python train.py --norm_place="pre" --rope_base=1020.0 --extras=["value residuals"] --init="normal" --init_std_qkv=0.0577 --beta2=0.95 --final_lr_fraction=0.0 --steps=5295
Each number is 200 + 40 x the weight over its row's rms, rounded and kept within 0 to 999. Layers, rows and columns count from 0. The size before them is the row's rms in percent of the matrix's.

# layer 6 attention output (transposed), 96x128, rms 0.19, rows 55-63, columns 0-127
089,205,225,160,136,162,264,123,269,221,228,156,163,259,199,214,197,184,186,213,215,202,150,214,244,213,244,224,234,232,174,246,217,230,229,182,191,201,240,248,174,187,79,141,199,242,206,239,162,221,188,235,220,183,167,170,291,185,166,238,150,193,156,163,130,205,179,206,238,191,205,205,267,192,138,168,245,175,193,197,306,219,165,226,253,202,204,142,143,238,171,229,218,166,214,199,183,233,226,243,165,234,244,267,221,254,110,234,152,159,186,212,141,149,191,226,258,209,232,184,199,174,304,164,151,216,267,236,218
123,221,219,224,191,262,132,222,225,117,187,108,247,217,213,169,199,139,213,139,270,258,192,65,136,264,263,232,163,211,248,196,201,147,252,165,140,188,245,242,131,204,179,166,183,196,201,220,222,172,245,172,209,219,218,149,240,203,260,146,173,175,192,222,246,262,221,235,172,223,147,158,178,204,148,170,192,132,190,204,262,195,235,221,153,217,206,253,165,183,180,208,140,158,274,205,232,115,208,161,167,256,150,225,232,193,193,185,232,190,178,203,161,229,222,247,230,229,179,199,230,160,158,221,218,225,154,223,253
089,216,213,210,128,186,181,213,214,217,173,244,266,225,222,158,194,163,180,230,233,206,188,230,197,182,180,252,245,170,200,174,223,189,259,180,202,206,242,157,166,173,158,230,117,231,185,173,295,257,226,221,264,192,216,218,156,162,91,190,258,236,245,248,166,142,209,154,189,114,218,207,124,234,133,248,188,178,228,264,164,205,136,253,173,248,204,224,249,232,257,256,133,197,211,227,194,208,130,249,213,148,231,283,148,162,218,222,197,197,204,259,175,251,183,189,274,153,247,177,163,230,230,219,193,144,249,162,208
084,233,261,139,198,153,176,206,232,171,156,267,234,200,211,156,185,274,181,162,115,267,201,310,160,199,178,197,235,213,142,267,216,211,217,222,204,165,171,164,202,250,256,223,231,184,187,150,130,169,211,161,192,173,250,274,141,174,243,214,210,241,201,176,158,232,119,196,287,234,234,221,257,241,191,202,218,243,226,280,175,205,236,245,217,201,192,190,255,217,240,175,242,180,153,200,173,201,253,208,233,171,185,209,169,172,276,184,260,215,193,235,246,172,151,178,126,158,226,198,212,251,267,154,214,152,268,146,200
093,170,174,175,185,199,200,157,165,186,231,239,205,206,149,263,316,235,232,238,202,184,241,209,126,190,141,195,224,212,209,195,219,139,175,175,255,217,225,143,203,187,267,274,278,140,182,162,163,202,217,109,246,212,196,201,180,236,183,196,239,222,233,235,198,212,197,186,218,212,257,167,236,351,221,157,197,211,218,201,222,222,245,133,194,153,191,251,178,174,205,186,171,166,183,176,258,137,270,179,195,121,173,191,170,186,170,152,276,234,289,165,223,194,141,231,157,181,146,232,187,158,205,198,235,208,192,134,225
099,128,216,238,201,251,196,192,136,223,218,177,240,166,171,131,174,180,232,257,203,181,147,241,208,148,159,189,204,198,173,160,127,200,251,205,220,196,207,169,251,173,204,204,238,190,241,206,179,293,202,183,239,237,189,173,140,177,266,115,253,154,270,234,270,207,194,187,197,185,259,203,243,247,212,174,214,126,162,182,216,233,156,237,145,185,215,215,128,174,133,120,186,148,199,225,230,220,215,188,262,211,227,122,176,146,152,112,178,255,272,223,234,231,188,214,272,266,206,200,145,217,140,215,179,215,194,149,185
119,274,109,232,155,155,245,101,219,203,228,255,154,185,245,207,194,248,222,280,149,163,185,270,196,178,194,118,250,231,206,197,214,201,190,213,183,190,195,213,171,180,186,215,195,186,194,253,197,254,169,302,246,165,201,203,187,203,93,169,184,188,212,172,231,148,219,171,183,155,206,267,199,177,190,207,168,181,183,185,156,134,109,229,188,98,196,169,163,260,190,198,197,268,197,217,183,240,184,243,143,161,180,130,196,188,131,198,123,251,173,225,191,158,150,198,243,193,233,215,173,283,216,165,192,239,201,221,221
110,160,247,192,222,187,145,186,336,170,151,281,181,241,177,203,229,223,219,196,186,166,241,275,250,195,229,234,223,225,237,190,241,281,222,145,183,191,222,237,208,222,217,229,192,254,183,165,216,164,236,279,190,165,251,201,227,186,163,178,158,195,168,149,184,261,201,149,178,170,202,211,147,282,129,224,194,212,250,149,177,153,181,183,199,239,204,128,253,142,269,168,204,130,185,206,206,130,209,192,231,255,116,174,172,128,142,213,212,210,150,163,174,129,228,176,158,190,197,171,162,187,152,175,214,150,211,262,196
093,208,143,207,232,228,209,202,178,158,180,269,189,252,170,214,249,187,240,216,201,230,227,251,136,222,177,204,219,173,234,193,228,192,130,214,215,143,247,183,124,186,234,196,175,165,108,169,137,188,167,142,244,185,165,166,198,184,243,216,273,284,217,226,190,219,182,204,186,164,235,201,227,282,177,229,155,248,213,275,192,171,204,110,216,162,203,158,282,245,185,193,211,197,178,208,186,187,204,199,170,112,172,200,90,149,182,193,155,197,248,113,218,130,156,246,176,206,190,196,154,149,171,128,217,215,222,107,168
# layer 6 attention value, 96x128, rms 0.171, rows 56-63, columns 0-127
079,168,148,180,287,251,179,192,214,253,233,217,201,196,219,92,253,183,169,240,212,211,208,193,230,211,180,200,226,167,221,238,191,225,162,135,201,150,221,231,155,178,235,175,164,279,206,221,192,245,234,162,185,105,68,204,288,167,225,254,154,206,182,169,193,242,210,209,194,222,212,170,145,152,201,177,220,229,202,218,206,185,198,122,182,179,265,225,186,167,132,164,190,85,296,219,182,236,164,199,242,236,221,148,118,210,189,160,227,236,179,177,201,248,241,186,232,186,189,191,159,136,182,180,178,142,161,226,176
081,276,120,240,203,204,145,216,202,238,206,127,171,193,173,233,157,284,263,166,245,201,242,195,254,190,181,196,184,148,133,230,188,247,247,292,346,195,202,183,248,212,196,179,181,192,219,211,206,275,187,158,203,272,175,155,180,229,211,250,178,200,193,182,211,195,196,129,197,166,254,273,215,254,210,211,123,238,200,170,163,214,179,157,222,203,202,139,214,171,118,250,193,242,221,220,196,194,166,199,190,181,193,149,236,232,184,161,266,285,209,118,227,204,219,205,232,190,232,207,230,144,198,160,161,156,147,222,217
067,147,204,237,171,235,189,190,171,252,187,182,196,265,160,372,223,202,201,169,158,198,151,189,175,138,218,220,156,182,237,150,237,198,228,280,190,200,186,225,207,242,179,213,175,174,206,166,245,187,145,183,214,303,253,137,217,271,111,175,132,244,200,186,133,153,167,153,220,186,183,173,216,191,248,224,207,178,214,208,142,244,244,182,223,189,110,188,258,215,243,176,165,186,146,174,217,204,207,309,175,174,150,132,220,208,200,197,155,184,201,163,188,171,172,225,188,169,181,196,178,222,182,123,202,177,160,182,246
058,181,215,190,179,157,212,190,192,245,216,158,220,192,174,210,151,199,248,231,158,189,163,205,192,221,224,193,217,89,237,201,221,174,235,149,215,231,177,181,227,182,303,214,174,209,152,155,164,187,157,147,222,219,223,151,228,142,230,190,165,163,253,234,194,162,218,270,184,190,222,181,207,201,240,180,202,231,213,185,312,201,313,193,185,237,198,281,207,209,278,228,148,221,172,234,284,141,176,153,178,207,235,221,165,188,227,195,215,193,220,188,201,279,155,266,133,181,285,216,105,182,169,283,226,264,220,225,258
076,183,168,127,216,236,160,226,240,246,194,170,132,189,204,188,199,236,195,237,238,178,199,196,175,169,195,214,188,172,224,183,231,148,162,188,267,245,192,184,175,289,286,143,184,153,177,228,184,117,190,164,126,286,208,259,181,181,188,118,176,217,134,203,183,220,133,210,133,207,239,190,233,151,227,226,171,225,188,216,147,147,322,161,214,146,167,180,276,203,193,207,199,196,202,182,259,193,210,194,183,166,246,135,191,183,163,230,256,217,178,178,194,217,254,215,109,151,115,132,177,229,224,253,176,207,221,176,238
079,202,190,216,196,225,179,217,171,189,255,183,251,150,217,173,273,274,217,247,238,217,206,218,216,140,184,214,209,236,235,187,180,246,216,244,173,245,207,183,280,187,134,228,263,112,215,221,243,299,226,225,235,135,152,221,201,270,163,210,198,228,226,271,230,173,147,131,139,179,242,219,196,244,185,160,135,207,182,204,268,231,157,198,185,221,98,161,179,210,177,269,164,319,139,150,162,240,203,176,223,173,218,254,185,158,211,191,200,226,196,200,175,183,255,201,186,198,176,168,160,164,213,132,172,271,230,162,200
079,192,265,212,169,148,149,190,209,140,208,144,214,169,181,214,218,116,269,174,195,213,187,204,185,224,212,234,164,205,223,169,194,206,216,151,145,213,219,210,245,157,201,215,200,134,198,199,215,243,244,161,240,187,225,185,208,258,181,304,180,184,223,141,92,239,178,201,324,223,197,181,243,305,180,237,186,217,205,283,179,196,182,144,251,199,148,93,156,167,171,171,180,194,195,180,170,198,156,138,227,160,188,163,205,228,263,170,238,178,133,156,230,165,184,219,261,257,205,219,193,219,208,216,103,219,179,211,234
064,176,216,221,175,121,196,230,290,134,243,144,157,304,182,229,157,173,231,192,182,243,191,213,207,206,151,213,195,117,207,212,220,178,221,233,282,212,245,202,241,201,167,178,215,173,168,221,175,174,233,117,260,187,193,271,197,190,181,106,130,206,139,270,222,149,203,241,162,175,203,161,325,216,200,257,211,193,244,144,217,269,246,276,194,237,197,228,225,184,184,230,184,240,203,216,187,193,239,124,194,160,223,201,232,179,165,213,173,233,191,216,219,171,168,218,145,164,275,239,242,142,230,238,213,223,225,190,231
# layer 6 attention query, 96x128, rms 0.198, rows 64-68, columns 0-127
110,235,258,162,211,245,215,160,180,156,226,224,139,159,174,325,232,113,258,169,248,228,231,184,200,185,155,158,224,237,242,189,156,189,191,291,235,249,247,208,166,203,173,175,209,175,161,201,236,124,150,237,237,257,212,152,210,229,249,226,183,172,244,242,164,188,202,235,176,202,133,152,223,253,235,235,176,179,210,221,158,219,260,171,207,156,249,193,287,184,140,162,191,254,174,239,149,199,212,247,192,131,246,153,150,149,161,202,243,174,188,175,231,156,245,202,183,256,210,187,227,142,193,118,215,206,274,206,228
093,200,148,173,194,178,214,178,258,180,244,132,176,189,178,209,196,231,212,226,199,214,216,181,232,165,293,223,192,174,215,152,230,253,202,235,206,139,163,177,226,267,204,151,157,253,285,209,124,253,182,234,259,227,196,199,187,253,236,196,182,206,205,171,212,186,215,149,225,120,158,162,166,223,259,181,143,137,197,226,185,183,176,166,214,188,227,195,229,224,150,117,192,254,164,144,182,198,145,205,267,234,230,228,137,213,184,151,239,164,180,223,251,241,197,297,147,179,273,195,250,202,215,152,117,115,222,152,114
121,203,308,274,205,172,185,211,262,200,153,244,254,206,271,168,208,231,161,202,166,194,210,215,234,236,157,199,141,212,167,235,194,153,199,279,222,249,172,282,158,184,204,252,188,105,169,178,237,196,253,216,219,219,227,187,266,230,99,183,185,206,227,184,218,150,258,222,175,256,261,185,194,186,112,208,216,286,195,222,199,177,175,191,207,190,227,236,165,253,290,223,183,203,200,233,238,241,185,156,140,199,184,145,275,217,240,174,232,190,162,205,169,154,176,159,220,183,157,261,231,202,183,185,230,216,108,255,234
101,175,153,250,164,165,210,227,160,175,210,197,247,220,197,209,188,267,219,162,173,195,228,197,191,228,210,180,192,127,211,199,189,239,109,185,202,260,218,213,189,265,149,195,139,254,161,248,312,251,173,140,187,196,138,255,192,190,193,221,191,161,124,231,202,263,133,166,275,189,218,178,234,216,225,232,210,189,211,152,184,166,308,204,218,146,232,271,129,170,165,215,218,171,207,193,232,177,170,261,201,195,196,168,245,137,169,151,228,155,154,175,217,159,280,119,162,174,176,214,238,243,280,223,250,180,172,152,203
097,152,145,125,220,259,226,126,184,207,245,205,141,171,171,315,206,170,204,172,234,204,235,165,215,164,169,169,188,290,202,200,162,227,114,154,255,177,244,163,147,152,206,185,216,189,185,215,228,183,142,221,211,172,138,168,221,168,226,220,155,196,209,253,187,184,157,202,165,202,126,197,280,185,218,230,171,147,197,199,234,195,293,158,148,156,210,216,243,172,90,141,208,263,184,264,173,199,206,173,216,213,228,192,123,161,147,198,242,223,172,197,253,260,229,162,160,212,242,161,161,134,218,185,206,212,244,187,229
# layer 6 attention key, 96x128, rms 0.183, rows 64-67, columns 0-127
086,230,259,136,231,212,265,206,166,246,233,239,193,190,89,168,197,156,221,201,193,215,134,190,233,199,193,213,177,173,204,219,153,288,175,201,234,208,229,254,272,195,203,202,186,206,182,178,151,243,134,208,151,279,179,293,281,185,171,259,122,219,222,279,170,209,211,229,173,114,175,207,229,148,191,177,205,210,174,204,152,218,160,175,111,166,242,203,181,202,208,145,233,212,175,230,184,206,261,137,243,218,262,204,168,251,197,169,168,266,243,223,158,188,233,144,220,188,249,167,143,233,192,258,159,257,226,223,224
083,125,240,207,240,221,197,216,136,208,222,212,208,264,155,190,199,177,185,220,201,195,211,246,172,238,114,147,195,212,183,207,218,197,159,87,276,192,176,197,118,195,158,227,216,260,149,200,235,212,192,165,54,157,218,156,295,174,186,191,173,139,221,230,209,192,259,192,188,245,175,151,230,203,255,187,215,200,245,247,165,212,183,174,224,135,196,260,178,212,242,226,212,204,164,254,144,187,251,216,136,143,189,160,221,153,197,128,240,202,200,200,155,206,276,154,207,202,212,141,150,225,203,150,277,187,206,221,170
081,205,206,198,203,238,185,244,174,192,141,164,183,236,252,169,176,248,200,218,174,78,172,283,193,228,277,255,202,203,198,199,270,161,252,207,223,203,307,253,240,211,193,190,170,220,181,245,269,195,250,249,178,151,243,226,182,243,166,189,249,211,126,214,198,203,190,154,198,236,223,211,246,195,199,176,197,231,91,165,145,165,169,193,215,236,177,144,104,271,232,199,182,193,209,143,213,199,161,163,157,187,142,215,259,176,165,138,295,173,227,233,161,179,206,209,246,212,214,200,216,217,191,256,196,261,178,224,127
114,93,148,125,231,108,155,280,216,211,210,120,186,225,195,157,190,241,170,201,211,207,157,141,265,196,167,190,155,241,90,217,246,278,205,187,198,191,192,262,223,203,226,215,194,176,206,256,184,198,223,124,228,244,141,293,180,249,227,240,175,198,205,288,228,241,156,156,241,241,269,225,202,227,167,203,190,237,184,195,164,216,224,225,171,200,247,178,161,224,178,246,198,189,208,204,275,148,228,202,180,219,166,190,235,181,271,250,206,174,210,252,230,114,246,191,154,165,181,252,182,169,177,185,206,252,199,193,193